python train.py --n_layer=20 --d_model=768 --n_head=12 --extras=["local attention windows", "LayerScale"] --init_std_up=0.0238 --decay_shape="sqrt"
Each number is 128 + 24 x the weight over its row's rms, rounded and kept within 0 to 255. Layers, rows and columns count from 0. The size above them is the row's rms in percent of the matrix's.

# layer 17 MLP gate, 3072x768, rms 0.04, rows 3006-3059, columns 512-639
size [ 99 100 102 103  97  98  98  98  99 100 100  97  99  97  94 102  97 100  97  98 102 101  99 100 103 102  97  95 101 102 103  97 100 104 100  97  97 101 101 104  94 100  95  96  98  97 101 103  98  98  95 100 102 102]
[[110 143 140 123 146 158 138 191 143 106  87 147 134 139  97 120 156  77 155 137  90 119 126 126 154 137 113  95 122 104 102 142 121 145 146  98 158  90 114 154 149 170 131 118  83 120 145 118 124 155  89  96 116 126 110 152 123  92 111 143 137  88 124 114 127  97 118 119 164 104 103 138 129 106  90 111 195 141 139 151 129  97 107 142 113 144  96 110 100 115 139 127 184 161 141 139 134 165 108  93 154 132 146 133 101  94 140 128 117 108 118  75 116 141 137 126 143 110 119 131  87 190 146 112 154  81 105 154]
 [106 131 124 136 108 143  97 130 113 130 129 128 130 156 146 142 165 165 163 118 151 148 141 139 178 109 114  85 135 109 127 102 126 118 144 113 143 134 147 138 125 132 116 121 119 141 134 142  95 163  86 116  80 163 128  87 123 137 115 170 168  87  95 116 134 162 138 114 115 156 102 121 105 116  89  97 121 177  95 121 133 144 207 186 152 139 132 130 127 115 151 107 139  96 163  95 151 160 131 116 136 136 113 111 123 164 101 148  93 157  95 122 104 112 136 141 112 151 109 139 152 101 153 133 144 157 103 131]
 [104 171 137 121 161 126 109 123 121 146  98 114 138 164 120 108 115 115 108 125 122 100 137 145 144 147 120 123 142 117 107 162 128 158 110 152 125 119  84 126 118 124 129 152 144 115  77 135 144 152 135 157 135 127 161 118 124  72  69 132 136 158  98 140 130 106 138 150  93 111 158 165 136 161 149 104 159 152 111  96 149  95 127 104  80 156 123 114 118 172  58 167 143 121  93 173 168 144 119 105  94 115  93 143  77 109 139 125 106 148  92 138 145 129 129  83 111 119 140 188 116 134 127 143 126  97 108 148]
 [164 129 148 119 133 152 120 120 126 116 176  90 143 138 131 124 104 126  93 127 110 111 127 124 147 142 107 127 122 132 129 102 111 126 129 111 114 148 159 120 124 153 121 141 146 116 127 111 107 159 140 112 176 119 111 127  82 137 118 108  58 115 137 142 137 117 101 135 151 131 139 155 114 133 117 121 126  88 100 135 133 155 139 139 136 144 176 118 115 130 123 151 135 167 152 126 137 105 143 135 124 109 153 180 140 115  99 135 183 136 100 120 116 145 122 114 160 153 118 100 111 154 101 122 124 156  84 135]
 [176 105 153 162 167 105 130  99  99 135  63 109 138 124 132 106 123  89 121  95 129 150  91 115 158 163 126  87 175 110  83 173 161 112 129 139 131 103 183 168 122 124 113 161 164  74 109  92 122 173 164  90 101 128  85 133 119 159 119 126 145 160 153 131 101 118 135 130 125 153 146 169 122 145 186 150 151 101 115  95 132 116 137 155 157 159 167  98  73 118 171 169 129 148 120 106 171 130 152  81 122 139 171 145  92 123 153 113 161 133 135 165  99 103 111 135 101 133  97 154 104 124 114 108 125 128 124 149]
 [135 109 119 163 121 105 133 145 107 184 115 145  99 109 121 107 152 132 144 139 145 111  99 140 118 128 140  92 131 169 106 119 123  93 122 136 130  97 155 128 101 157  83 148 122  94 143 156 113 133 109 148 133 153 148  96 133 142 175 116 135 117 124 144  94 148 137 140 171 167 125 134 113 151 125 108 164  89 145 153 114 134 176 137 130 112  92 121 135 116  99 128 118 137 108 113 168 148 123 111 212 146 113 108 108 117  71 153 153 140 122 139 147 130 106 114 114 134 141 127 158 165 108 165 119 106 161 149]
 [124 159 139 153  89 153 119 114 154 162 179 124 106 143 140 141 154 145  85  97 111 132 105 149  98 118 139 139 139 121 141 119 133 143  82 151 124 135 105 100 100 132 124 125 101  97  98 144 145  94 126 151 107 133 145 124  85 119 111 191 133 136 109 125 130 123 123 136 127 122 134 142 125 143 151 123 119 145 115 142 151  87 146 124 131 145 138 124 152  86 124 102 134 120 105 121 158 209 164 115  67 147 146 141  92 117 142 129  78  95 156 116  83 124 120 121 115 125 111 154 148 130 143 131  77 122 188 149]
 [109  84 111 162 128 123 111 140 152 110 100 132 121 140  96 121 118  98 117 145 129 125 196 118  87 135 117  98 138  85 149 124  82 174 135 128 133 112  79 114 170 100 146  96 148 130  83 133 146 166 173 106 129 133  89 125 108 127 107 125 105 118 138 132 137 130 126 101 133 162 138 151 151 116 134 165 116 144 173 146 178 130 172 118 125 116 136 124 133 157 155 115 145 138 125 136 130 107 111  84 133 132 112 140 134 132 153 117 102 115 136 104 147 126 100 124 120 125 112 108 118  98 133 151 141  95 109 109]
 [ 85 147 135 130  97 116  92 125  79 101 115 121 104 152 167 108 128 145 152 128 126 137 137  77 111 114 130 143 113 144 100 103 214 121 148 146 140 130 123 164 137 171 135 138 127  92 158 127  96  86 119 125 153  98 112 153  76 117 102 153 114 136 122 176 119 118  78 105 121 116 132  91 140 164 157 190 102 132  60  92 148 100 167 109 155 103 172 134 155 132 168  97 137 132 122 154 176 145 142 129 155 132 118 131 118 115 128 135 139 134 121 118 100 137 116 214 131 129  89 164 116 144  82 121 148 136 127 123]
 [140 188 165 149 167 118 122 153 133 128 158 170 101 104 103 162  99 162 147 145 104 145 125 167 102 106 126 177 161 129 126  97 155 146  99 145 161 113 147 133 173 134 130 156 164 104 157 145 156 158 101 116 158 102 140 170 140 115 133 158 178 147  87 147 160 161 133 109 135 115 114 154 123  99  61 127  62 104 114 103 130  71 123 161 136 141 138 178 143 149 159 143 138 173 121 137 111 124 135 136 148 120 148 123 109 122 139 149 134 105 103 165 112 148 121 174 109 136 145 131 130 117 133 107 119 145 139 105]
 [126 116 117 156  98 118 112 128  90 136 140 142 109 104 162 140 132 138 155 112 115 126 102 155 180 112 146 160 144 135 124  99 124 107 134 122 104  96 117 115 144 130 156 144 121 106 127 106 117  71 117 119 169 128  92 116 119 135 168 101 131 117 140  72 112 114  99 130 154 139 144  64 108 132 130 126 108 106  89 161 109 176 130 116 113 107 104  74 162 130  76 137 111 164 116 121 110 182 131 130 143 127 122 170 101  91 140 149 138  73 150 138 134 106 164 128  85 149 143 112 159 117 115 147 146 130 170 125]
 [126 129 108 107 107 163 105 150 141 162 114 125 110 109 131 137 185 155 140 134 152 162 116 120 116 132 106 177 144 137 116 136 101 118 118 153 121 116 118  93 132  74 104 124 156 143  90 126 180 143 130 138 123 107 118 133 132 130 118 133 104 144 127 107 177 127 146 118 118  95 126 136 118 162 173 163 146 188 133 148 139 183 160 126 128 147  97 107 110 111 133 152 108 156 129  77 124 153 112 129 130 113 142 123 118 132 166 120 150 141 158 137 132 130 110 146 155 149 127 132 142 155 129 125 124 131 145 116]
 [ 96 136 135  97  81 134  80  95 140  88 143 114 175 148 128 144 159 128  78 142 128 108 114 101 127 133 119 163 122 161 130 158 142 156 167  89 144 138 122  86 139 137 142 136 121 112 135 107 118 155  93 102  46 141 159 112 137 139 133 121 130 123 161 117 120 138 113 129 107 114  99 113 132 148 129 100 108 109  81 197  99 112  94 138 109 115 155 130 108 125 157 120 141 110 103 151 141 131 125 108  81 112  65 142 132  93 138 180 128 123 100 115 116 124 121 145 163 135 107 146 151 194 137 156 134 149 165  91]
 [118 129 131 149 118 189 166  93 105 128 135 101 125 134 130  69 146 112 153 126 145 124 133 128 144  87 113 117 165 146  64  52 146  75 127 149  99 152 102 139 126 113 109 111 115 142 113 122 131 125 147 157 135 100 128 117 127 122 100 117 109 109 153 104 151 116 114 133 136  94 151 114 127 104 105 132 114 145 124 126 190 169 137 142 142 122  92 120  98 174 115 114 172 118 133  96 190 125 122 120 104 124 164 131 118 118 118 225 141 160 132 147 106  78  97 138 144 132 164 179 134 153 156 148 131 139 135  80]
 [132 173 150 100 127 111 127 119 170 162  77 125 144  90 133 162 133 130 142 137 132 113 108 126 116  94 118 121 109  89 189 108 121 136 146 155 177 100  89 117 173 139 130 119 130 151 143 136 116 143 126 144 142  89 127 101 116 110 117 145 123 115 114  89 144 136 148 129 123 169  79 104 132  83  82 103  83 112 110  96 143 121 145  85 150 106 120  90 104 100 156 117 164  95 121 161 127 109 122  99 136 132 127  83 155 178 110 105 131 138 129 144 133 143 159 149 113 113 167 131 127 147 166  92 114 137 177 123]
 [142  95 145 135  79 127 105 142 117 182 142 117 135 126 100 131 114 133 109  98  92 151 148 126 130 116 135 160 161  66 150 177 101 137 129 150  97 110 122 140 137 108 140 137 100  89 151 113 130 154 169 101 124 137 104 124  97 160 150 155 167 139 104 117 136 150 178 124 150  57  88 140 146  77 132 115 111 112 133 164 105 120 137 124 123 145 151 145 129 130 115 151 122 152  79 111 158 141 133 155 178 149 110 118 138 151 135 162 131 132  98 136 147 141 141 104 134 143 138 132 148 158 162 136 154 104 146 146]
 [137 127 140 146 159 108 117 102 125 101 144 133 121 141 117 177 135 159 109 154 130 148 127 155 136 104  88 106  89  94 144 172 145 142 113  91  92 147 123 120 136  99 135 107 161 101  74  95 163  86 138 101 132 103 130  93 113  91 144 138 145  94 161 116 121 138 103 102 155 107 140 120  88 109 135 116 132 134 147 103 152 138  89  89 128  75 127 130 108 128 154 125 136  85 128 145 160 116 151 156  97 164 104 147 153 149 125 111 123 100 133 172 141 124 158 186 100 146 130 165 141 111 119 135 132 134 156 112]
 [128 140 166 181 125 194 125  79 108 159 140 146 153 151 146 132 151 116 124  88 113 149 126 120 151 123 120 138 123 126  64 139 125 120 145 112 145  91 127 145 137 126  90  95 132 144 157 115 128 103  89  91 101 149 159 143 116 169 131 111 117 119  93 117 156  97 120 126 135 123 104 124 120 105 146 159 139  97 106 114 122 123  93 132 148 122 145 153 126 138 110 109 180 146  63 116 134 121  75  82 152 126  90 135 162  89  94 104 131 138  80 136  94 133 154  91 121 142 106 138 115 116 133  95 138 121 137 113]
 [116 144 160 114 122 130 125 139  89 112 177 149  91 140 136  86 143 174 143 125 159  98 158  96 119 141 103 149 123 125 108 155 159 124 125 143 154 128 107 126 143 135 128 138 129 106 146 173 133 147 130 102  97  78 142 106 108 109 166 110 144 110 136  82 147 156 119 128  97 154 170 136 169 110 103 156 129 112  87 122 129  89 136  80 136 156 128 103  90 149 134 177 173  93 103 129 145 121 157 110 126 104 150 167 156 134 177 135  93 130 129  90  88 115 135  88 123 172 140 149 185 121 161 130 116 121 147 141]
 [ 96 120 168 141 122  88 107 128 139  99 103 136 156 156  83 128 134 173 166  78 150 116 160 137 109 125 133 113 146 159 124 110 142 122  83 142 137 145 115 120 136 124 108 135 133 113 109  94 135 106 130 117 157 149 117  91 151 110 149 146 132 109  65 124 128 147 114 133  94  67  95 125 130 137 121 171 146 148 106  95  97 137 187 151 180 125 126 108 149 121  91 172 125 149  88 131 126 168 150  90 119 181 163 111 122 111 137 115 121 127 125 141  75 162 133 130 140 120  98 101 113 143 151 123 142  99 137 129]
 [174 177  71 154 141  90 131 122 112 139 109 158 116 110  85 129 128 110 133 118 156 100 164 124  86 122 129 153 122 139 162 123 170 150 154 122 131 157 129 122 158 162 140 135 144 144 137 116 150 101 130 108 174 180 117 153 139 156 134 156 132 113 116 118 164 117 116 134 157 134  88  98 140 143 103 168  76 102 140 137 151  95 141 114 114  92  95 139 125  91  90 134 152 135 149  90 116 126 117  81 130 112 144  92 154 133 169 132 106  95 169 139  98 111 114 136 145 151  98  96 150 153 110 119 118 101 171  96]
 [117 144 127 125 160 146 105  96 160 121  93 140 145 126 155 114 130  96 116 131 149 111 127 141 102 133 111 139 167 152 126 105 149 153 134 123 128 112 119 205 116 106 161 165 124 138 181 108 124  90 169 123 153 145 102 110 132  96 141 109 124 109 137 166 117 140 154 114 156 137 119 111 152 106 142  98 131 134 143 125  82 129 153 161 162 143 140 147 110 121 143 120 177 177 124 149 139 114 118 108 146 129 128 130 121 163 125 141 126 143 109 104 111 122 110 126 130 117 115 122 102 120 168 148 150 126 144 180]
 [139 130 139 145 124  83 136 131 141 127 119 143 108  79 179 111 137 103 106 188 149 117 102 118 136 130 140 139  95 150 118 160  90 127 107 160 102 125 113  82 176 151 116 124 142 143 157 124 134 158  96 107 138 120 106  97 119 136 106 140 125 124  88 101 143 164 136 118 118 118 137 137 122 137 133 113 126 155 147  94 108 136 137  99 156 131 168 126 150 150  97 158 115 134 157 165 164 115 145 126 145 133 119 103 132 126 132 114 128 157 126 105 168 176 119 114 117 131  88 124 119  56 133 118 105 138 106 106]
 [ 76 128 152 155 109  98 140  91 122  98 162 119 147 116 185 129 143  98 148 148 141 124 143  93 121  87 125 119 167 173 113  98 122 139 143 126 127  99 151 157 111 117 143 140 126 128 128 139 167 109 158 113 157 113 192 129 125 143 131 109 152 140 104 165 115 122 123 145 146 107 134 110 134 117 107 162 183 175 157 109  86 103 148 147 150 109 124 163 102 132 129 112 177 200 125 122 112 115 152 147  94 132 131 167 166 124 129 137 117 117  81 116 134 144 120 133 125 106 135 134 107 130 124 105 110 121 149 100]
 [148 119 125 157 106 114 159 140 107 121 131 134  80 109 151 121 143 128 112 149 136 124 121 141 109 132 144 168 140 130 160 112 137 101  49 136 144  97 107 164 118 104 168 142 152 133 117 171 122 143  96  70 137 136 151 106 168 132 118 111 165  87 129 115 164  90 127 170 135 145 148 116  87 122 142 125 137  98 127 144 106 133 106  95 172 100 184 110 129 105 106 159  93 106 105 122 194 135 154 168 157 108 161 131 132 121 143 120 107 129  99 157 121  92 123  77 143 137 148 136 143 151 109 162 147 114  99 113]
 [150 155 129 149 141 132 109 102 179 121 171 125  96 132 145 145 103 155 116 146 135 125 109  94 142 124 156 131 124 135 159 127 147 114 114 131 139 104 150 161 129 166 137  79 116 101 133 136 150 101 163 137 152 119 110 148  90 147 120  94 137 152 134 152 133 138  82 123 120 144 159 163 106 120 159  86 113 124 110 128 156  96 100 117  85 131 113 100 132 144 137 114 139 102  89 108 145 126 127 134 113 174 143 160 140 152  98 135  80 106 125 107 126 113 114  90 104 104 111 147 144 129 156 108 115  85 166  80]
 [133 168  99  99 108 142 152 138 131 170  76 158 143 132 122 127 130 144  86 157 110 113 114 113 141 110 160 134 161 148 154 103 209 162 110 114 166 119 111 129 121 147 168 158 150 133 160 111 167 143 105 137 116  92 140 144 106 138 127 160 163  85 146 120 141 126 101 159 128 133 135 136 141 165 165 135 118 153 152 143 127  86 144 144 140 150 139 131 100 102 140 149 107  96 146 127 151 139 127 160 113 151 126 107 170 144 128 137 121  51  66 169 130 157 105 146 124 140 138 135 161 154 117 119 137 156 117 145]
 [178 122 122 167 143 177 103 123 185 132 148 138 145 121 133 155 105 167 152 169 152 117 132 171 158 167 133 120 108 124 122 137 142 151 139  66 116 105 168 151 117 148 120 116  67 160 139 155 119 148 176  97 108 119 103  93 150 144 121 158 144 155 117 114 116 114 135 130 107 138  93 136  93 139 153 113  97 159 103 128 110 134 110 131 118 130 134 160  95  89 125 116 113  96 170 106 101  92 104 146 114 155 107 122 163 129  83 133 111  84 130 148 116 136 140 128  99 136 165 125 109 118 168 111 128  90 118 153]
 [ 89 112 143 119 115 117 166 150 168 126 140 116  94 136 147 144 136 131 112 131 138 112 136 136  88 134 118 146 136 147 157 122 205 154 126 165  95 154  80 134  96 111 112 154 163 137 117 173 124 118  93 112  99 112  96 149 149 106 117 129  69 151 142 128 131 132 107 126 122 118 155 152 148 135  86 168 154  94 146 100 100 120 138  89  94  82 159 117 133 148 128 143 123 170 174 139  82  69 196 126 101  86 127 128 113 140  72  71 142  79 138 144 128 122 126 143 134 107 122 106 127 175 136 131 127 132 144 142]
 [127 129 142 177  82 122 117 142 118 102  83 138 134 154 105 146 122 157 143 138 126 137 135 121 136 122 114 147 105 129 117 118  90 128 133 116 149 151  97 150 133 136 119 152 145 144 160  85 109 148 140 119  98 106 117 169 158 103  93 142 139 127 155 144 149 153 106 113 156 119 156 132 119  83  98 104 117 156 127 156 132 128 113 162 122 140 156 134 115 118 165 129 147 104 129 161  74 102  93  94 127 134 143 159 158 138 105 100 140 130  91 102 124 143 107 116 130 131 110 160 106 121 109 121 133 106  89 131]
 [ 82 149 106 124  73 110 106 127 134 115 161 145 113 142 105 101 137 175 155 151 172  82 157 126  89 124 105 141 132  44 131 147 161 101 133 136 114 148 165 150 116 124 138  67 135 157 126 108 123  90 151 159 143 122 129 130 100 117 119 121 103  84 112  99 110 167 127 151 129 107 130 195 134 146 104 111 100 108 132 163 167  91 121 137 142 143 110 117 116  95 105  96 139 138 128 111 130 112  94 126 142 133 126 130 132 119 119 125 155 130 139 139 103 116  86 138 121 173 163 135 134 106 117 107  85  96 147 104]
 [144 112 165 116 178 130 106 142 105 140 123 102 133 117 153 164 117 163 136 129 160 112 123 118 136 100  98 144 123 123 105 121 136 150 133 163 136 117 190 150 136 128 112 113 122 113 131 128  79 137 139  83 133 129 132 120 149 144 110 105 145 123 145 136 124 123 141 133 132  68 128 113 136  98 134 109 127 134 139 133 108 148  98 151 128 126 114 112 124 110 146  79 134 117 132 142 138 153 170 142 128 137 126 111 161 109 154 153 156 136 139 103 110 159 147 114 135 162 114 150 112 126 123 113 129 123 139 111]
 [180 180 107  92 110 120 159  71 125 155 142 132 161  52 207 166 118 133 170 158 109 118 138 140 130 129 106 150 153 123 160 108 139 145 137 133  98  84 124 120 128 142 126 123 178 176 106 114 156 145  94 140 129 151 125 171 122 151 140 104 182  76 142 126 158 121 102 147  89 128 109  93 140 123 127 160 113 120 126 131 106 110 112 151 182 143 135  98 124 128 106 162 117 101 155 131 132 157 118  83 139 119 119 146 160 114 142 127 102 127 160 150 142 116 110 189 128 102 103 127 107  96 149 142 117 147 111 101]
 [139 110 132 161 106 147 180 108  81 108 160 104  93 136 138  93 104 146 146 137 124 135 153 130 128 129 108 131 151 142 172  85 156 127  94 161 125  77 119 148 111 162 117 128 118 140  98 146 147 145 112 105  85 116 146 129 130 143 125 161 103 129 111  95 141 131 128  99  98 139 129 126 153 133 163 111 114 103 144 140 108 146  95 124 135 136 145 157 144 154 108 138 127 130 142  89 137 149 124 154  96 115 162 143 110 131 130  83  71 114 118 103 138  92 159 139 111 137 108 142 160 172 139 135 152 127 124  94]
 [123 178 169 164 205  99 161 164 155  86 131 113 100 126 106 154  99 154  83 150 177 109 133 111 114 125 132 140  97 151 113 100 113 153 140 102 180 121 144 150 144 131  96  74 106  65 142  97 141  98 120 119 155 116 122 124 175 134 140 106 123 109  95 183  96 104 173 124 152 144 133 149 149 100 144 139 124 134 145 136 129 136 179 154 127 195 165 121 102 157 107  95 118 180 145  98 108 141 112 122 133 122 128  82 134 140 136 110 120 119 139 164 113  89 150 126 118 156 148 155 141 125 159 143 139 135 112 156]
 [132 165  69 153 100 135 152 144 141 141 155 102 126 175 154 110  98 147 107 149 114 134 156 117 136 160 103 171 166 122 107 124 124 175 105 177 106 111 136 111 140 123 130 104 185 138  99 139 155 187 129 138  84 157  90 131 127 138 100  88 155 163 154 111 128 124 130 120  98 141 108 134 150 117 136 144 155 161 137 134 126  97 125 133 158 110 106  82 147 168  69 151 135 145 109 112 140 121 138 141 115 104 128 130  85 101 128 164 144 151 136 139 135 113 141 166 158 100 136  93 113  77 152 186 132 162 150 158]
 [178 130 126 151  66 121 114 118 127 152 114  91 136 134 139 123 137 123 173 129 121  92 152 144 126 115 105 106 108 135 118 119 102  99 132 148 114 125 160 138 106  79 125 133 131  95 112 130 138 148 131 144  82 148  67 109 128 111  80 110 123 129  92 118 116 117 121 158 153  93 173 132  86 101 131 132 130 123 203 131 110 126 134 180 119 110  63 126 126  98 140 144 135 122 131 112 116 120 142 123 104 161 126 109 135 131 128  92 124 112 108 165  88 125 129 137 163 157 132 111 122 174 167 131 106 141 115 114]
 [121 108  97 152 160 139 121 168 108 133 111 159 147 140 153 115 133  99 140 131 148 134 145 145 122 148 122 133 186  99 116 116 154 110 122 123 115 129 126 157 130 160 147 103 104 154 118  90 126 108 156 122 147 150 100 134 133 135 168 141 125 152 193 146 105 151 151 104 124 122 155 125  87 101  98 134 131 156  99 154 107 120 142 119 137 121 139 148 149 129 112 140 136 139 144 130 120 140 143 120 171 145 125 137 101 118 159 133 137 143 139 116  97 140 155 146 100 129 147 131 104 124 124 113 107 168 131 134]
 [ 75 150  97 137  90 141 131 126 123 130  90 126 144  91 133 147 148  93 148 142 142 106 116 150 174 135 107 116 121 152 112 136 145 133 134 159 103 127 148 118 113 100 133 159 105 173 104 124  97 157 154 120  88 123 148 139 123 117 122 112 122 163  92 125 134 135  55 165 126 160  98 136 129 148 155 180 107 130 117 129  97 134 106  91 140 131  94 122 137 154 105 124 122 187 126  98  82 116 142 117 146 154 165 125 123 128 139 142 101 164 127 146 118 178 111 100 114 172 102 106  93 112 173 112 118 175 106 105]
 [165 119 145 193 157  95 121 150 166 156 133 122 178 135 117 125 123 141 160 149  97 109 163 134 137 168 115 187 162 101 128 140 159 132 131 153  84 135 133 144 150 148 152 151 111  84 165 140 130 103 107 128 127 124  96 120 117  95 148 101 129 116 151 149 153 141  74 115 130 140 160 171 148 114 112 130 144 119  94 111 118 140 157 137 139 139 143 107 146 107 109 113 115 140 137 153 123 137 112  88 125 126 132 185 144 130 145 111 100 178 115 147 111 147  88 139  81  87 120 125 121 112 126 112 137  97 140 157]
 [113 116 116  95 115 115 144 160 122 152  73 126 148 133 116 170 110 124 167 119 102 153 152 128 145 113 131 171 169 123 134 109 137 110 117 147  77 125 122 121 129 130  79 133 139 130 120 187 172 102  95 152 194 110  90 102 152 110 140 132 113 132 149 125 130 113 134 134 133 154  87 114  92 150 115 133 116 161 125  95 110 156 119 107 121 157 135 152 105 141 118 110 118 152 107 131 136 124 142  79  89 150 144 147 154  97 137  83 157 128 148  95 155 156 130 132 127 139  86 146 143 135 140 158 139 117 140 121]
 [129 116 117 124 133 163 102 109 158 174 126 124 124  58  97 121 145  92  80 124 111 124 140 171 120 102 154 120 125 112 107 121 121 164 138 119 127 119 136 158 145 125 127  96 131  87 133 162  78 127 101 122  95 141  95 180 149 108  92 120 116 116 111  85 141 144  87 126 184 104 151 162 106 152 114 151 161 140 155 151 105  90 132  71 135 106 148 147 103 164 134  69 172 139 133 156 156 152 116 142 114 100 104 109 144 131  93 117 156 107 118 157  93 190 141 115  90 105 123 165 163 160  96 109 104 141 109 147]
 [141  89 126 172 117 139 124 159 163 152 132 163 115 156 174 156 136 162 141 143 145 111 184 132 117 144 111 144 147  98 127 113  94 101 136 140 105 108  62 134 160 117 124 122 101 159 131 127 112  95 156 126 150 138 123 127 138  94 124  82 112 134 107 112 133 138  88  94  95 116 147 133 112 147 152 159  88 122  90 113 114 150 152 135 164 133 130 105 147 161  99 103 151 159 101  98 143  98 123 119 171 120 149 114 102 132 123 160 128  90 134 144 107  82 132 112 149 173 109 139 114 120 147 158 124 132 108 142]
 [116 110 146 120 112  97 122 110 119 147 110 127 133 112 144 122 134 125 114 179 145  82  65 124 132 140 102 128 131 135 101  97 119 136 132 135 147 113 162  98 106 159  86 104 106  77 112 139 134 151 125 139 116 132 107  88 124  98 128 100 169 111 113 173 135 121  91 103 156 140 124 112 146 118 150 161 117 109 122 148 119 196 179 134 122 119 166 104 140 157 168 153 104  99 111 115 150 104 115  86 173 108 102 123 135 152 149 116 172 107 128 135  99 135  99 101 133 121  63 106 184 109 117  91  61 126 149 125]
 [113 127 147 164 165 104 145 127 152 114 135 121  94 106 105 134 120 117 112 143 108 130 144 155  83 127 123 142 160 142 148 126 141 163 101 155 113 120 134 154 147 176 108 115 126 144 153 149 130 110 108 162 119 204 112 140 132 116 154 118 158 101  89 167  96 188 117  75 153 150 130 125 130 136 146  97 130  92 137 140 124 114 133 117 114 107 161 120  98 175 128 124  80 145 125 182 145 146 163 101 133 131 130 177 155 108 132 124 135 144 110 100 129 144 102  93  90 116 136 168 116 145 177 142 138 154 145 110]
 [131  71 106 138 128 120 133 149  84 128 152 131 158 139 158 151 122 110 162  94 161 138 141 125 140 171  84 115 154 134 113 121 150 141 152 126 103 129 127 128  80 106 104 142 119 143 103 123 114 136 142  99 142 134  82 167 153 123 132 137 114  91 121 137 122  99 138  94 120 113 102 123 127 124 138 101 121 113 140 146 139 154 149 124 137  89 103 104  91  84 159 113 119 101 143 152 148  97 142 114 171 159 174 118 138 102 124 121 113 160  80 137  91 112 115 142  99 130  77 140 125 109 115 138 110  90 108 143]
 [120 128  91  75 106 113  99 103 158 138  97 131 147 143 141 111 133 150 153 157 104 117 113 171 141 151 145 126 105 133 178 153 158 169 144 126 141 121  80 134  94 140  71 130 135 142 144 151 107 176 119  94 179 118 153  98 139 143 155 160 132 136 113 165 166 156 138 113 115 115 159 171 117 100 142 152 159 139 127 117 148 105 136 108 100 126 127 120 139 148 124  86 157 143 126 130 140 142  79 130 132 149 143 130 161  90 114 159 138 140 109 140 103 183 183 125 133 123 112 108 126  85 132 104 120 129 117 157]
 [144 117 126 163 106 114 126 107 120 149  85  64 127 136 161 137  93 138 136 134  88 119 124 175 115 136 127 154 102 135 147 137 122 121 156 192 141 110 101 147 143 108  87 100 134 176 135 159 187 134 136 128 135 136 152 109  86 135 140 122 124 123 157 115 169  97 109 163 101  98 146 145 108 151 119 127 142 109 143 154  89  85 123 155 126 167 140 158  81 118 125 112 132 133 108 162 158 135  99  98 156 127 150 150 104 137 130 101  85 119 136 162 121  94 119 136 121 119  95 140 151 147 109 135 104 133 154 137]
 [135 133 134 112 107  90 126 165 165 139 128 153  97 127 130  89 100 135  79 124  81  99 123 119 125 128 108 154  96  88  95 108 125  97 125 144 110 137 138 149 144 127 120 137 129  93 135 106 163 133 116 125 129 153  98 136  62 161  89 154 141 137 107 134 121  93 139 123 128 145 118 119 146 102 124 113  92  94 127 138 129 132 110 143 117 109 134 128 163 173  89 129 131 141 146 140 131 168 116  98 147 127  94 153  96 124 166 174 103 176 144 112 157 143 128 128 127 152 137 117 134 110 145 126 107 118 120 154]
 [ 77 101  95 111 132 119 130 165 120 171 165  97 112 166 130 106 135 109 126 154 118 147 108 145 134 100 119  95 145 130 150 128 123 126 120  61  92 114 167 158 149 153 108 109 146 133 145 164 164 116 102 140 116 119 129  99 124 121 129 106 122 107 133 117 150 141  93  97 148 126  91 127 126 108  81 155 157 160 142  82 146 135 115 103 149 127 126 146 127 151 130 146 145 137 159 115 128 134 107 128 110 127 150 150 149  96 128 135 158 158 135 124  65 130 109 108 122 136 138  96 150 147 133 148 131 178 103 103]
 [127 129 104 117 150  82 115  99 127 111 138  93 135 109 116 152 124 155 115 128 127  97 130  87 106 109 131 143 137 151 107 152 104 146  93  79 115 129 123 122 138 126 155 105 123 130 150 160 100 145 121 137 141 131 153 121 129 113 110 130 114 119 129 141  94 162 156 118  93 143 123 183 107 106 128 109 103 147 149  85 145 121 151 127 140 135 109 132 157  95  96 175 105 124 130 132 118 130 136  92  93 156 160 105 121 151 130 137 133 117 108 135 148 110 128 127 146  89 101 101  85 117 161 134 162 131 130 163]
 [151 180 158 141 123 110 123 145  97 148 136 138 156 122 159 115 114 143 126 159 109  99 151 136 115 121 160 175 141  76  90 158 138  96 126 156 123 133 152 159 119 132 116 164 128 154 119 127 114 158 127 142 123  89 123 147 116 162 148 104 150 154 151 131 100 121 187 157 148 159 102 121 125 160  95 104  85 141 136 136 117 142 107 112 134 134 136 101 202 127 116 117 134 151  76 125 102 124  97 129 131 137 162 121 106 142 106 165 121 117  96 156 112 161  73 114 138 121 105 118 157 112 171 100 123 135 134 111]
 [ 92 119 116 138 154 109 105 122  65 138 150 160  99 117 142 140 117 112 148 127 159 119 121 137 195 136 121 187 130 134  80 143  94  91 108 136 104 150 105 131 132 118 137  95 130 153 148 130 124 121 167 128 143 142 130 142 128 130 115 161 131 139 133 152 128 126 143 136 144 103 134 172 117 121 125 139 112 146 126 134 128 119 130  79 146 165 122 120 149 178 140 104  92 131 137 124 103 103 173 129  93 101 130 141 131 116 119 137  85 156 144  66 127 103 113 116 134 119 146  96 145 170 132 145  96 142 111 121]
 [166 157  90 141 135 160 107 133  96 141 176 156 124 148 120  73 149 102  92 129 108 103 155 113 129 130 116 127 155 129 126 138 156 114 154 131 156 150 117 135  87 136 139 145 166 135 102 129 126 144  72 163  67 123 128 138 108 142 134 136 125 142 109 147 102 163 139 138 155 100 137  89 180 135 162 102 137 158 138 174 154 122 107 164  93 126 139 129 163 111 112 140 111 115 132 134 136 171 125 125 122 127 145 164 127  81 138  98 127 147 148 184 131 114 173 134 107 140 143 161 161 150 127 161 109 138 116 139]]